config.toml
d_model = 128
rope_base = 1020.0
qk_norm = true
attn_scale = 0.177
extras = ["some layers without attention", "local attention windows", "gated attention", "value embeddings", "hashed n-gram embeddings", "a smear gate", "an embedding shortcut", "learned residual scales", "skips across layers", "capped logits"]
lr_mult_qkv = 0.7
lr_head = 0.0052
warmup_steps = 122
decay_fraction = 0.676
seq_len = 1024
dataset = "wikipedia_en"
Each number is 128 + 24 x the weight over its row's rms, rounded and kept within 0 to 255. Layers, rows and columns count from 0. Numbers have three digits each. The size before them is the row's rms in percent of the matrix's.

# down: layer 9 MLP down (transposed), 448x128, rms 0.162, rows 306-358, columns 0-127
# up: layer 9 MLP up, 448x128, rms 0.31, rows 307-358, columns 0-127
down306 105:131121173129131110101116084190126123140111138093066123127130137120137114164131100107189125126126125168118129148093134098154117113111145147142149110130100136123107123173105184144115128078123179081101121096131125141125109164122150139082127085127137135115123157127136080127109134132130113140202106121109136105112142116100143078147134113134108153156128109100139163129120140112118151146117
up307 110:112128167126158073136120113162188156163137140123170141147165157134118110179130117135143156117150105108134123104090094080117159136143175118150129092100114136146086176146115112147151095129126106110083100114123157125112153143113128130132123143121131134136114110094151173132085122199141154119135138109125129129104125080115134150125163088117111161106118121112111106146163130149151119127129
down307 106:124152132094108121114112119147152131093118108079157095102137127075085121122132141141119142121095131129106156132147135142112164107093141121098125118126102117129119131146161128086121171121146114101144125127129158128115134126142116111157109110106141132139124143110119149100121082137149094156175159066126096120083150100131114159162166179150138144141101093065145104121149146133108061130099
up308 098:091132168121130152153113116117128110137151126117088148128093107106158113143142146135123139162124087123125164169117106172139095156181152144146079151148137138117093099146125177159125153148111172122122115164110156188155162099137139144157062130145155148113143130106111112114126146123117158163124127148147136085141104110166154145112124131111133125166089145101108108090153128103113130136115
down308 098:094123120128077130135169114128108113142162118124070157107143095097115138097143118132146137110108104119113146150152129094137140126118107125177128116145110099106143115141121151101107135119141131077111158086157128126113129091170110162100083103114137174104079120158130119130133156126101085152197153116160101104165161168146110126134121138154139112158144121127104090122117111152141148117095
up309 085:121126110095126154104106104129130137145098135116142075141099143138162095121123122168123149167129122129116153114132123108170122136094102127108162142121124165090070125108127127161106146101161142140110144171153157158132119105123116102131141141121111123090092102079167144136113160106113143150099118136121138120117131176121077110189109185097146105096114139110119128110139133114159134144188
down309 092:121110117132131139087103143139093123190142157135144167122108080146125140106124127129160141140150111170163122135162171122123124117130127155146169136118080118098123108152101120134171125119115137146109131142133141153158122154129119079145144084093082108150130125135146172088107112102110166124142128149103180094144173134141123149081120081112124113146122126089119104124113135127155140114187
up310 098:092103114165096120147111144122143149129137148113164114115177153120135117153133162145130132148111126127079100155148154143123118112170167106100138199146101121139131124120147135121156104127171140175089103146149118144149138107125117159129089176118145104166126121126089151121178125074123136094152093138121142139095088173141137073141113138103144129077142127151136119128127121134150113113132
down310 091:169160107135126170152109133084109142109130109154114113146115150163110131104130143145113129098143135159082136104110143126136135132190166125107118108113117102108132158147094142059158125075127083158134117193135139146070127121105120122146115184132112123111110167113138119124146094117135131097121132147143157155098153162080088121144133114145150128153148131114113096136140135119157124118143
up311 102:132109083131140115154108151118083091098112141120105144084116141119105209118149142139115100147126143140169149137089142130130127116159158144155119144147104117126098111102082138157177107143105115137111154120158114115119112156165123138088146117144140150144135109096148178124154116094166125125136097124132159121126116146176105163132075141156124120112099061115116128129146111145098127152123
down311 095:163145118121172135132119096123166084150131107135104125119118086118132137100141099073086111138114109116150106087095145117134133159143138093134124104133123119145111128117121112129167154143147160136109115139115223113146145130135114145127084123113111120137117121135143141097132152162135106132158082150134061106141121138135118188119123179136114137119104110117145120152132070170126112100120
up312 088:151157133100117074081144112121109159108118102111135122096135135132153118128123114143106107150173148112118116129142119136119146130157145117130133116093149146107099108124139151141107133125157129116119101102120162122083116137127117112147112093120130064114143093130175136092177109129125113132142150066088117183101113090113130102119124090144107168159136109115111076066126115101141141089091
down312 102:121114135162106121151110140085116147146116123111140183099132129113083103162087094136121129122138091090100134133151125139174097123130117115128134115114119128127134148129194189133150090124131161098061115109136126105126118141108086135156171086136114126151128117157170118107146125102135126129114147133131103096120140082132127093110162063118164113135122112102106146133142134149104090108130
up313 096:136141084110116129117129089132141149125093128164160102082124140135118150098112150096134170135125142103099149144150087125144108133136158157144129111169113109098125136122103134147137105126133144130110103118174069110112158116161123150091115098127140133118118078186104103088119119149142149102168118140110096134144135122155177092083115138152095097124107181090113121139149147092112112142113
down313 091:112141133121138113138114095135139132161181151189120115147123103112145137131165124107148126114164138140150158118131132111141126139094117097147099165162096149112130136128144136146109160151109153094100140067133132102114121095083100132154140098107149129102103141175092103154129154117114128123159117099129110114114088112085147140122110195137110172171087145124093107110094143137132096152111
up314 092:149132160117125157099107120075163141139102134154151125153106139162111130095160143146133138156123153126152123131104129143098113090129120101140062147093147135117154141159097143196125161106138135117117174170122137106105101133172151161120101105103113108161117128107119114113118118101154128072115119107119184128167104145137171160156125097152109130110121122090171098112119130131121129126141
down314 095:099133088140154122130148156144101120184137124144115094140108124114110093137061134154167123126130136126116117114121103149123106111114077112090190094071146115124148130120118116181157133149130115065112117105132105162105092123140114133133194106142091146116107107143118115158103145157102130129151123110147142137143154128151151138155157094132102125128145097168152140135107143115124150107157
up315 093:117073113182147080084116141143156171158084129149143151126126140167090141188132125156163144149117158150130132121136101113122136133111081117111152138142128123137109168172146128137131115135161136120109079133128124138144137143164156136130105109148162121095098112099133132099103134160130132089174105119153161116103159170113105109110109126125122124157129108099101118143131112126077121142080
down315 087:134134147198134109131097102138093159132137119120158122174164172138110136158121142127146175136139126131070144153148145120164051104134119120114106150134134134127123085182157160088107150137150154129150139073138133150125137137127093144122120145104100114126131167130124081156148147086144150097168100151138114104154159112112106130141136168138119142121130122138125159123110116102138152122117
up316 094:144176103155113129128176112148124118105131158105108115115106137171112120115139145088122095194142150100129111164109175135106131085157111138132081107142114111144150160130117161142154137165069159121150134149148124132079135104098101110143158119151123136136150120108146127137066103114127157128079169129124138112105104142133089138133108146137128129089115143106101170136117165126127145139099
down316 088:142125122099149109095112147117175152091115120153133104139108115137183144144114118132108097113143119139125129134159129177107112111147121087112129130126149168135116089159140099180144128115150131104122104105152142123129114139150147123104109115135134151112140126084136123170124152079116136066101153149130131133166142128113118074133111145088188140100147086126123180104099157180139158144107
up317 099:112107116150134152094182123136124129123101101140091140121155131136142157147126153154162128095138095107159137145127104111123157103109194134131105128134103144176151112095127161149104140101148190199096120124163157098177102139131115140141130116118124107162125121098109096155158125109116129127155136098152158114128132121106103145154174136116111132120108092130111151130165115143136090118080
down317 101:133109134113153162126154155123123140073114119172128104145148104140092133140093147137155108105148121143161142112113093084111140095070166145154119130079121116136149142136117107139135125133129156095117149121175145128103109117142147117114100099153062102139151151134125146162154145131124116138089110157128154147105148145114148148140146092127090112105135160170135157092099110125146161168071
up318 089:144132198093174116158107130117114162107153106120146088146084156123119132142111109150127137109148119137107106124146112140145149149174130159154104084157138161128126118148139147070114155101142151080131158117151101130129110116148188136172115122087175087117123146173101107138138150109118162136117095129090133151116131159139117105107162134140128124143148129134136148091143120146130085155125
down318 099:159101163100156110143098077177099140162144116153145126105077128132109107122152080123153124184131128176160090107146134126178181130103128137157103096151101109165135136133148138139130160128117155123091129105148142147160157142128113114146106122142125137135143129073131140119128131169137144139097118119076144151153128131104130110150106139171120118139113134187128136093153133139140114161118
up319 098:164103110151104102131108111135113118081154095157112125130113102173129164147101179151129140116097116139133133120136110136141097099104141109125094137128127145093140158132184102151130085147206122102148106116125101156123113062160103147104130091127150153144136115138174130096116104130140138137111150092149112118152126095121128127109137173128149096143132131109079118134087156146107099125112
down319 094:133151162130143042080101081142146146118156128150113111164116124147126115134118143116136165106139140127100147110154172124086123153130099141110140161096089099135160135092131096160175105124138111122137119119139128107143127150138122158149133108127159139159114146150115110131119119168111148163137170142146145127108126127149119150102091152141152128111137181175106113151088093105166135096094
up320 100:132104129143124143129146103144129105147146122114150093098139116100116139127108106144117152164121149172110109168129111110147144149147133146099105118131116133079171166127154155137126162126077131109126099128108109167163088123154132149087135161119128092106103119140106182124152167113154085142108137121142147112178133156130091146123144126160078147126110136162079098063129138105162115107123
down320 106:104148087130117129125143148137135166071092141116128165102137129110116114117136155169123105145128073134103107121182091110169147148138092144124149116092152126119083115070106111111127170185122103103188132147139099087108127120102145132112118129102129123135166112167110126160145141155122134113149152112128132112146134126159124175150120125119126121163094111108073129137106110128156115115123
up321 093:114104126106124135135070129155141173126185127098131105096099123144105102137135121110122137131125121126134172069129175136116156108138156081123167135103145124128111137148085097177119130122137107118146082189143119115126127127083118170137151161159119142113078138114119160153131127139108131102129125118112150141096102112144090108121127141146115086135105088119153110113148158108102139070121
down321 099:106130102130161146135127128089176150126102157124078103144145155149147168124116142149097117168084100178129139169155122124154117101114142095116110138130137160116149087091151164143122107149119108115149145173133118125125103142104094148135122135134125142156160111139133124176143149116157136141118127119147147129073151189163143070157152141149157094141083144156110151121135120125158123124136
up322 112:105128067109119137113128115087105115108097137118138143139160149141101189105144150127121133141151145083131167129148138119105153092119115106097138133130068132090115126098162150136129145108160133138105178114112096096115117134120131101095123105168092117107165100094113167099154113173139134110105094095132115141136098133100133111092135128136179110104118104162157098126116120139132146152166
down322 103:117129161159159115095123162141096161160150089093122148162071130143176144169118140138154104117118114143115137135100129143147151102099161130135159140134137146099148167092076143124123173115148121109108125125110134124151137098113131158097118145158128108081132184113103065123118152118124100137137144113117081167131146135106140093148121086165105123107123103173111138129135138130137113114103
up323 103:131096147154150091161109129104088135100136152114102143120147090134142098104139134153092137147108167154097111121145113119132144106170140139146172085144098105123105157121128093172118165121105181120123083136131101116169167126137111131136189109140145157118122097135127127141151100169117117138162104116101151122168133068136151135123106128164096178138129116141131139121142129137096087135142
down323 101:109132147116102119127075150162124134108153169135156121134126163135145099134124146101086145108135119129124125129123146092119134155188142131130109084148116140104168125110161121094150122120094149174121143156150086123147110087144097094137133140134141103112128068147151178147121115122130123130138116144123156187103122152128128170088108132125156143143071133082119080151124110116112143112084
up324 113:187064136101151148162122060079118137105119143137094106137145148104113180121132165096141158143134113095106108084138129144144100113173152152162148134118116101131133130141130092149124155111097147118147130143144101141114097137156149110129179116135145112104147156137102133145127113115099134105116117117125135096168127142150114083170160106112164114105122087107114099138137148124150134097109
down324 110:171104118104121148115142124117118113112084131111107147145144130106147128163128136103121145097127158149158104111136111125114090133141150135156148097074105153163131122139132105094148097126132126157110128200124139090143105083145110087086140134148144165138172120132152122113137128116124151088131130076126091119182094150176133164135090131100157126096110118100143110143115114118158171099109
up325 108:131126140133128140130127111080088122120149085109084153110120120098107117138134122121156145170125061126149125135103100153140128122092122143103125152160179110119112122089119131144094111121083126122167095135160134122133075087149140160106152168077121118113119117124132142106126104158120122095157136046077139152141137129146115147128128118114135149144152142151097151099121142143131093149163
down325 102:102121172120118138136132113136147143115132102120144132129147088126128122146159187101114145136155109104162125109124130134135129119125137096144158127125162115120162154095088131185119124141125104167146122139158150071127102121133159133134136143079125107102130134132168131184066145137124132082171141105084127133156139118126114111076095103115124179118115120101119149135112101093114143113190
up326 095:094149110152116133107170120155164110085109103145088103151105169105110111169164155141148149105134140121103143148184131104145120170136174097149130123176111092111118119120133139128100157106139119148112151156118143099155147133139108123133095129123192109145133140104146139136100152095119123123100129112135091175122118163107127129152120147128149144113133089127173101143114127087087139163084
down326 088:141140080143112188089071126113138101127117097124152153149125117158123152116171130155090153122137134112150091138119150089137152098135134117155122105124125128174142107138165157098094131146089106116132150112131104141124111105161125144150154142118152136093096119105112116141107085152095126161174065133131128125076128133155164065133110120161135130126129153126123149132147096129165132113115
up327 094:108112126137135143160147156165173131089104142153155109104143114088161120152109123157094156097163114078105120127102110136138099119127113142091126155127105059103086155131138154162095155127127167066127125119125110150120154156149141146156153133133153121160128161114090101155140132102144142149169161114143133132102096126142151151129114115110107117130082141122148173145139109111123158163117
down327 097:117123108117162136121100120130145113161146158118139067160133154104128119175131073126129132153179173113121136172136136157116133143126123134136106153135098129126074131168126104145136111126135129118117137121135068089140149154143079149195139117120127134131111130136140174122149175083100148154105162138114142169119123126114157121117125091128168158122130120130092142103122082165149134110139
up328 100:098112156101108111131130104137133115112124146124126104108098082157116129098073114149088120106140137119122120162148097127134167120137146134148123129119111115131183110125156174124132125170140146131161153123116116099119118092135118142126102119150097177122206111150082131148130173099137126108106138109128064099114135124111089094136102131108157136141144138136168134088160174147131116151090
down328 107:137136086134141134130147131072129119125133112144096099094144117110129127160143103099114102157128159133112135105150091117138149139147096142107128098091132146130123177077104151146128120144148124100110127126090095113093145140133127164143131070125092126158141094163147133114125118101135136083115102150142150104104124076158098144097130148115150120118107124163101093096166143167129081093073
up329 096:121140166124069031117166099137093104094160108142119062087162147154111147126135146101172106128140111127130139118114126108151145130100065117133162122125103162138108165103119147129119083143117131108118166106126108131115124123106133154162136147137095133178154122126148151098112123136128094110157128080109109126099116136103133120102135126136143111134114148168147127131139150115133120127133
down329 102:133139148147110063058097138135100098104126102081150161134101124116128132103133101135144115121121132127132131129166126154062131147130086133141119149131095146146104158087104120114103116100117126108138127137141114112164110137136084101159112128148140134121101125100105115159137153088109122177131118123127154170101171108116163100118065133130165113151109175124141163099152138143130131141142
up330 098:101080129172135057138164116151114104128119152125096149131121154129124121102139079131137133121124154093102190147125164158132107135139148125117125105140103103148112140144143109135143110149112149134148138156151122163161128141132163103167162116130140135090140148159112138115139143079168127082144100109152101134069165117114138102105132083159128114137127112102098153131107103121080150154115
down330 096:116131089121147114100134127079120090157091116132118159126134082079140159146130135129139173129143124113147145156157176153120116114137116111092122168107140120086133123131126115091114104144117130103123118043141113128135123157112073152133138151115127123076128103106137112091158145107140139109122080112069129103113120131136107083131177143129135111110140129112113137118148111191119141120125
up331 098:139182110153142130132117156150133150103146141135082127099169114099125116124076159123095110164120124089135080106191146133141162125141135138111112168110128119130146130115152111140125136154154165173164167120107150094131167181168160127127134141104142125148148108113153115142164139120149141157151120104176118100166101112139133138148130131156107121149113101136130106136125142107130060104143
down331 095:162132139116207054117117121112156123084187149130090131136114112113158127131116119091069092154159123102076143132139128103164132124145139116124140146128124118112156118126137106154158173132133114089143125152120115124119121142120144145133123091158139095104148114137143115125088139139132101139114124114130098087140123131166165154080123136146181108132149116136122120138083120140123133166094
up332 103:121149109100169128093155147121132149128099135149116166191135156149145121133129188152127104138120160090107142143139077132120147135116130173091154185093120170129133114105129144105109087138142112118111129123140146116142092114149147149107107135125095147137129126183147108105105130159145162108106135105130124175090139077152134070141131110134100170146147119123161123133116153131143115155100
down332 104:128142091126118071076101112144146164106119145146086135119123119144127124128148141144114113109120165124160137147171107128104102135081132172150144108159150114103135088096107107131118104169118153143145115113151141127102112126124108126157169130134133146143130105128158112141142134114142131068087142147134063138117137109102187066129101114117146177153116147121142125138100141090090143108149
up333 102:098102108113101097140112112119123141133159088163104105104136176132122167114154164129125171141180079135133146089115132070120153128102145111137129120125134132170149123123108121142092080094101142119078137127091189136134173131143106112140122120140096145131141155129102125122142113105123128110127098149119162139116159153140187124120075147123111127131116118139123104067153143119138097130111
down333 102:146138138112118087104149111118113109111142103170140119132105134118154130118159138096149095127158094117167115092153126138084062141119142158132092117112068125149124127128129115135174097156155147088126128147151141109125112147112091069097095110153140128174141144131099091120135132091121166128133123092122180118108159117108180163127144128158174163147133146130142126115127120111132120151111
up334 093:087150063126112131129148092145147153135124130151127082104120158104127156118118121136129118121119123106126122153118104119098121176080115112136132130120190091098110129125149123107091126117113153138073124084175107100146137138116117131125126126121138154116137136099165152187128159161107114112136187153108128121149135127077138090150144118096159098131072146123105144123166131108141132161142
down334 093:140138162122163158088074095171156144125134124148138145139120122124087126058129111132142126115147142110157124103150106131147113117177141145106140106141122130128161112121141144111151134162147089100100119104137137107111125150148112105128165121137143145102147091181148156101124090131106136100152163110150117124152124076138133085065124079141153115105106168106148096129144140134167142120149
up335 101:155064127080133109165134131147150109125136126122125148146157118142132098125131075154154109130126144111148157106131142115150143110130137092105120111135133174104123145136129101157160135130109119126131113113114125129158092187095113120075195125161156140090143163122092113099161116105136142146102119182113123139145135147165061125115124106132157124094130133165117070122147142122129116140119
down335 104:120150107112168127123132121079139148091133099156109122102094103112108152130108130167120107107178100130127108125133170132135122166127131149119166140126088157162136121178164113121167128082099097142131153101181116120104098150123126113116098204141114177110144166151116116113148176122160147129130140169091099107137111122152092147144143128133128112113156111144135091112136123153127127119126
up336 094:120098117106146125132148141127134096152146169151131113147113134159091170170167109133128101100097133140141100161101136133144109077127098171144096150119155131090173058116102138154141096064091155136137132140127130121179119105134120145157152127131164148108153102136111151140148131121157132147112145167079137142092147134144156137113133136112113101124096133121101095114147145138167148113152
down336 089:133164104129146098122105158094109142159163135198139134120132090136137098127109087136072084128078154112115121123130153150141116099076099140135174105148107160156141105138102112167162134119121133140142120138146131161109153108128142137126109104123116113140100075141116131163148137130138147131113131130176114115182123135098129111181128155150136131117111080126106145127129097147129082134168
up337 113:155116103144117156153115144116109138077122107132121119100153138112132179142107107104106099118199118142116135120116145125153185151165117152122136129156124088075152139175145104109149151122116150167142133140151083132153135166149126106125148091175111109130088122152139172116137140139147172137140099110085130117167157120154136116158145105157134120163128134103144164145163123135118118107156
down337 102:157137111134123162141107123106140140139150121114109118111164177134136136138109091161100144121131144094134145116093135093152156142151136141114137149163136112147145077111101145143075115132135171117117144144141130097122121119169077128163098168106166146145126135137177107158098108166153136101176139125130175146102131140121120139093120075086075139124139097115134134085101133121125164111158
up338 101:091137134102121101158128161129111129139116094108147138092123102141112084163131167138114146120170131141136147127081122141112125158109138114151132139126115105129149162118134126112143132126102176138054103159124129172141137141103143167147153072115097123142115117106125137085140153114139134096133098112141092151115111132121121173171162107109086164110116122129155146125072088095133181122115
down338 099:108120168113192105131113142091097100127154138152090164154133140177101139140144163148109165091120123172105146094149140143127118119139123076141132087149077115142149145113123079137118090112108109105108112174115129134141155142089121129141148099126116130124125143114118127139125136093136117109133116105142114116107110127099144133073135115116155108110160107124194166144070122130138141090125
up339 112:134100173146128155098140126097118109142121086112128117147140145132081192127150144131172126159121164157138133097113125164123177133145110115096115142126094136134102125112153143136146115095092147142156165129100171117133122120152152120126150128130156161102160142151091116118167127110130121167163117110140174105132137126112149130147080122109111108127127119085120118122145126138181054175136
down339 100:117121118170130169117125167124133079177110115084154172114121118119140153143097116093138128144109144155132110148138103109137083143078132108121145147104117180135104134131108138119122093113138114096108113145139124107101112123145202114095163131203093144138107138138131124134123150123105121144176120104084180111105134124117121147151108151133134111134142166146145137152125149160108091106118
up340 101:111154129130155135116108160175109129105111139121155079116129118115083114086094103099085119128118105141118140152154115174115159121138074141116075156127128139132111166140114126166106120115123145161092130136133128139161112093134092110115145158129201143122167126143155147127115159109169097087122093117106144164111081158115134131163095098164122128115123108106125142121129105104129147150117
down340 099:148128122139145111130139142126153133146164155093118120161139100099158185129105127094095105108104123094127098116120133132118147111115129167141166102140145181132129173121109121151134117149095092162089140139105143197100068099161131141109130123108130136163126125115160129153091157106131125079138151142163093108132092124103126140129109175116071150138130141152142101128155151119146112111128
up341 105:125116148204137042155103129124087094108077067172111122118117151142103123149122170108124119114115145088136143110110141139129166143127115131127130166107144163100109169110103133110117111137100112116131131094129113157138125133136140117135123142075146113144116085158098150130125153107127125138091149141117111126116119136093118085144153114143128125093123099154159130142122107101102122140177
down341 082:148148108230139087131095120110116056139116070130145151135122146100114144095109125135135166158108123083152134124150120138156132143100103110132154146109135113119114134137100134102121128107127104143156118092156103127125123140172120155153142123148128137168118125136117161130145097091138085128114139117138129134121088129115136043129127111116107144124136169137090157138124093136109135134138
up342 091:128112136142121155140100130107136129150116132117166099131107154142142096088112126184117109121137167156160115100165117137116107122138120145093123173156147110131098099108133162156131156096159108094107120170160133102114148159136175134073142138114138165129099134167114143095184136120158113122122122159083128099140118104081170139101119132157178130111160149108114141127105138167118136129158
down342 096:097133131162139114157165153123146106147097097123122098120121115117123046107062140123143133092152111124133105099156112099104133114119122144143097141142099110147162102142131083145117080133124148107133092121130120130135113200140171105161099113161097130144113147102137102116130118108138129144153128115146148102091139100147137184142170150129155100138105166123153159132123137085115139119131
up343 100:148124094165087123152127113079140106113157144124163145145108140156135103127146133170140129143085114136138144106132092106074143101107152135146169118163152124107167135105105144177121121152129118116104145103100158139103118164076159087097126135089099180151126108106141174106165085108139115150107122130116129137161109137133154135155112136129177109124135124112144122068142145126136117122107
down343 096:109081094110138131107154153127114141132128073129125124094138093111112104139160147111092121126111080161167107133118141117134090113112104141127101103112093102131119113116145140133123094166095112182139101009108097113140146143112114111102166103133124187112136132136116113119150100129093112135094147140135123128135145132154143133128119133172143135113137132145130143114134164092110142132126
up344 100:122072109096136096149183118132123117146127140128073127136132069125125170113124130137081175149142155131119190097102132136099109135121114110112125095134123104112088139107137159145106135111096133146180103116115132104121150161157088122132140149149121123148118115157132136153180183119113115106153132094122121148135123120137120122097125124131152119162163179112157133083133128154170114114130
down344 102:154114120127136165125128118163167133097102123105159127112138130134105160119141162099155148094130157109106105116085156135101104117158094106129107122101152090125110140089127114121156141118102127100119129117156175130112081150163104176089103151118167109109121122112135147153120125135131128134142115127152125122138139161132154097108122106088140108119148077157158196131129101129213138113115
up345 103:134119136098152090104127112152121125129125121155109155086138129123126105125111086112142179132215086101186152100105113142158122146156098136098156104117148124144127111103116101126168172157105133122157148140075138121134132129117089077157152139150111160100130148149084115113171134159152128115125109141119133134105127107107114152119122110144121098126131122124091161143135131144096126183111
down345 104:154099100114085156109122157088134073179122122120139172114136133137162097164101118151124162130135088122132076145125147139137142142144159108122141120128085088128164157126161104100119141124077104118118121124122133136122117127123113140163126171182136135069137150159114144144149117120163154082129148124124117169078124130106125130156126131113120128102144115116150191145129097136109114111158
up346 098:110148119131128136144136145103127114107169144077128106113122114166150149112129126124107125127118120080121118109091090105084118084132138120146130150109136097098150119112092070158136105096140185140124159167113119139130137088124162098081091106135131151129108163141097101127163148144119143139098087082156129156138107120137148079169119151125106108115104126147157143125092117120117098088098
down346 099:147165159119152125105142192111130103113159093139151093149114161127167135111117153118087144135121171152140105131144093078116077123138117103125131156093112141128138151125139107135151154100083119107133144113112113092145149128139136163125121118144144123143122116153113129108124130164119168175117124152155086172183141106135133100096127101127131148129183127164121112175146142153180150126136
up347 102:127111123125164127135173131071142107120140106084120108063123183077096098118091151178122109137123148121129162131082124117084116102116073127173114121117091116110100138108130135126120169110110131114168149132138127165124117109152115104134137132120132136107144093113142146097112160122144140147108171145151115149142141097108105134110120129118107175168150145138090163161113096135135133135111
down347 115:172094177136159140126164129133108101153137115154121149144158172118120112161087121162161124139130151094154142128095125136067157178127152144100121111127161147091095100114127146084130066154109137122145104125105097144117120096150093149156095148126118141167156126092163114159100107135129127166150099174118144132121142146138120137103139127127145107127117098119146163117115116134138173108140
up348 106:121148122138133125091133099138137161126141114126100153174133114147107170158120140118109171133091152137150159157127116139073119136129140122175118095083164109157128130186157110136119093122124171125110090129139117150118126100151160138138141085155138140160125173116150111089131138081132162082149118111111155095138104105131148092147126146137129155145139142133115140090151172111073114146105
down348 101:107159191150166116123104116131124158078081122139109132154147100137116155161140143079144176143118164099091143130086099138115126109106123129144154108111098121140179109145155090123103076144140094123155159121146130139139139129156139144108123182115120117159156175146157135150114134098108143118137144129161114116133113120133127116082185145123117105123132098114143160103105085121107134135120
up349 089:145119140091143080113122137142083175118161115143125090115107153143097151143125133144175111081114159161098134127114123171163138153109111158145105124129122135117132165132127152093097111083130131149126088134132082106113123089097175082116133144097091107144124103107133123113174155163132144124134088133148138154122135110123097102121094126134100147112160101156149134097120138167105162157113
down349 089:135110114123109148142120121125091092112134104105116143145146097141095116134130107125136136147136118148133085107149126103166076142110144117112143128167141088165122113132139158127124144110118101136072122097084080105113129171104128117173124152112116122078122178123121108097134097172147121115082182106111089147146146122124134126153096115116160148117148095118085137119135105098188125166137
up350 106:136125150147094122131140138077119127098147138108122105146128122079121131099155166182155169124139164085122147149169159120126166085136099128108138084126151112121145116126144131119129159152122124108143124080139161139135128141125093130136155115089148168154189150149144147111154149108114133130130113162135171164142146123084081160120100128122118150117123125109113147109130147087172140176110
down350 109:140127131098088130103140128137101138112128109096162130086117102103147123135123105117106160120171159120100089111126150183092126141144126119081078145119109135096135152092125113116145145151149134137134129099070176068114138190143103141128147070137163111107123135146138126127109130153159109140117136108125163135091153108146129138127140155120130120118146171079153135114171086136135123144135
up351 100:148153142111110114129116111108145114147146120080130141122123107157123148140107157074118101177156122145147137163120129144117144073138084110106102133114111135122132100157151139108173155133149140164179110134148131122106156097099117142168133144161131170098150117139121113068081138042170119140107137168127153136154117147139081150123130133095115125137118112159148136125107140149134131125115
down351 085:113132107113150168124144105115146117132107142144128115181118126118093144202150144120120174124142130145142077089164135132116101120128143117155104123106146179163160143161107135106146121099105084128103119123108160114118128122152116120064115195110096127127161109142132163157129142115139092087107130155141129162148117138131127087131114126122151114141128136108095139082141161149147097131087
up352 101:131145129114129072145149167132102134100125137124124128105132136143144148071151134162096160124113122127154107121100131099145075123116152104167115128146104129108091144151086166128118190107103123121122134166164147108147121147120125100143108093124131125127139154192108139127084145140105153100133115111134119135123135129133189160120149125108112144135129132114150160077171142161096108161071
down352 101:142152126157096117108131111161124153189144107090105150128135161125138100127144114128046136160110097130142105108154121134131157139163106103141139121133086104149143149138159129130177141100105090113135136145107132177104124125167157110146106149132167080141102178122106131119127121103142148123161144089136090106118149133108187177110140111133149127121140141147107134149107111149126095095126
up353 114:106129184146089105127119136134107122081117115168132120139134137130145152105132175160128204121125094139150122122116152120137131114133168115144162130156126132152085063095149099118135132101148140134104076100120137136091155133138134094135139116134167122151132126141153111137138094110151150195141100151103160167110098137147150118143132107111143078173148135121142095098125143127120138125158
down353 112:119116112099120128116144143090145120113138131125193103127100168141144151136136133099106158085122137141111105147088122099184137182120124147167107096118109114140131146150093192130108091108156144112116145115107134138166143105092101097134122118155108114110121124154156156106120111162170109135125131096139098099085100095134120124095156153103161125146087094146121107106123146136138125108177
up354 095:132139123133162122138136144103169117094126107112118112174139127132153104105085091143115101151125146121132139176126159126175134165110160134134155129117122143122119122134117145131137141145119079137151106157109122115144081126107128147183124168126157134125102148124106176152113125117102117166151110119129161129052161141131155122175150118092104102144157151154157129086094110103064145133132
down354 100:111133100104103181127049138130127124133105134127120130163146053163081173142077170109162129139120097107176123147161117118105110125136112143140140125136122118122155108106110107166163131116141152130166133154094143139144125120143143135106113134106111143145106153130129131160119152135156104153139137106149121090096164099121133124084138127146069139125131118150125101097099131120145133077125
up355 096:071124124120131108141128131083103120112135147104142148125132095143082141098153125152135146134148094133081121140109058139128161090092116095110128137137152138128116105122117183125074091156130149115094108118089102149141104126122114151137139109156098141129141125128103139170136120137137097174133146121126112132123130142117106112042106126146119148130158120126124098171069133090121155123128
down355 090:137103160113132131132143158093135115105200119145141105122143106105107139106140119146115140122152159132134123104132124134130144116058157108137127124162171145138134138111101099098145112123116151127104091173142140147149144144125127134117099169123049138120100130167093144124129142124144137148127127131126094116146128129142144045102082072142124122082110102133109134087091106108136141149128
up356 093:107136150083082140090138090138118141121074114109125102140117149145133134163136154114084127139140103139130148186142117130125088145137103121137143189126133138081121132154123130185144121140099177124169111122126116142146147119149095119176129137131131088119092112103111111093084144130137083128111116119127143087127137140121091133135130150145129124128091059128135147137174146123110143116171
down356 097:133128090173131113173133154113096156109153138102110102116104120150138111120116152155130145119150149142140090126140140129151114136139129114105139126169141105119120151146142123116155106110130088119114135132147127120136064117133115100124142152120079128125119156087136153130061127099116139191165101132097149171134189123155126078096048125121132080151145137150123140145126107122126120111144
up357 107:149102144143111147102152132105125093094146160119149125103124115110128072127120121127111147140139156137175154087102142131138098080097141109126132147114114111130141144127127102079106125089159122144087180149145098159121099135154139145112135155095107147138103122095084144090117147137137156119106084115132188116103166121144131130156181142117089106141119105096149127130113141187140095117116
down357 106:094118170115115103139137165148096136128129139152115081122139159088119114088115123132145121167122099130134130140132095142116065091102168088127104168066120160094127125154143144130125150118095104115107141154139112118144156134149132177072113098103126152107115124116161138151139150117165156100108131125124164136115132134143138131114167114143107154136142136114096152088106165171170126160111
up358 120:098148149150103096106119116116108163096150184122127158157121153098109150162132107163165091107101141101123140117104136117101127116117104092098133170088119141098092127137134113169097157144074152112130158128123067096108160131109157131147114132108163155091088131136123144111165114126129099128096108140123103116164162092115138160161142116111135087132112141151124181135134137141114113121125
down358 117:093123177141116155101141163150134130113127128107107151155135107104120138109141145121140125093128128121142132133102128127091117176106122139158139145166098107093130075090095118096162134146129079116140136165137094138141154136126167082124144167164081121111138107146145131141131101120156153106195116093117107124123120115149135164108125112094205119128121151118143110121105132141161170144158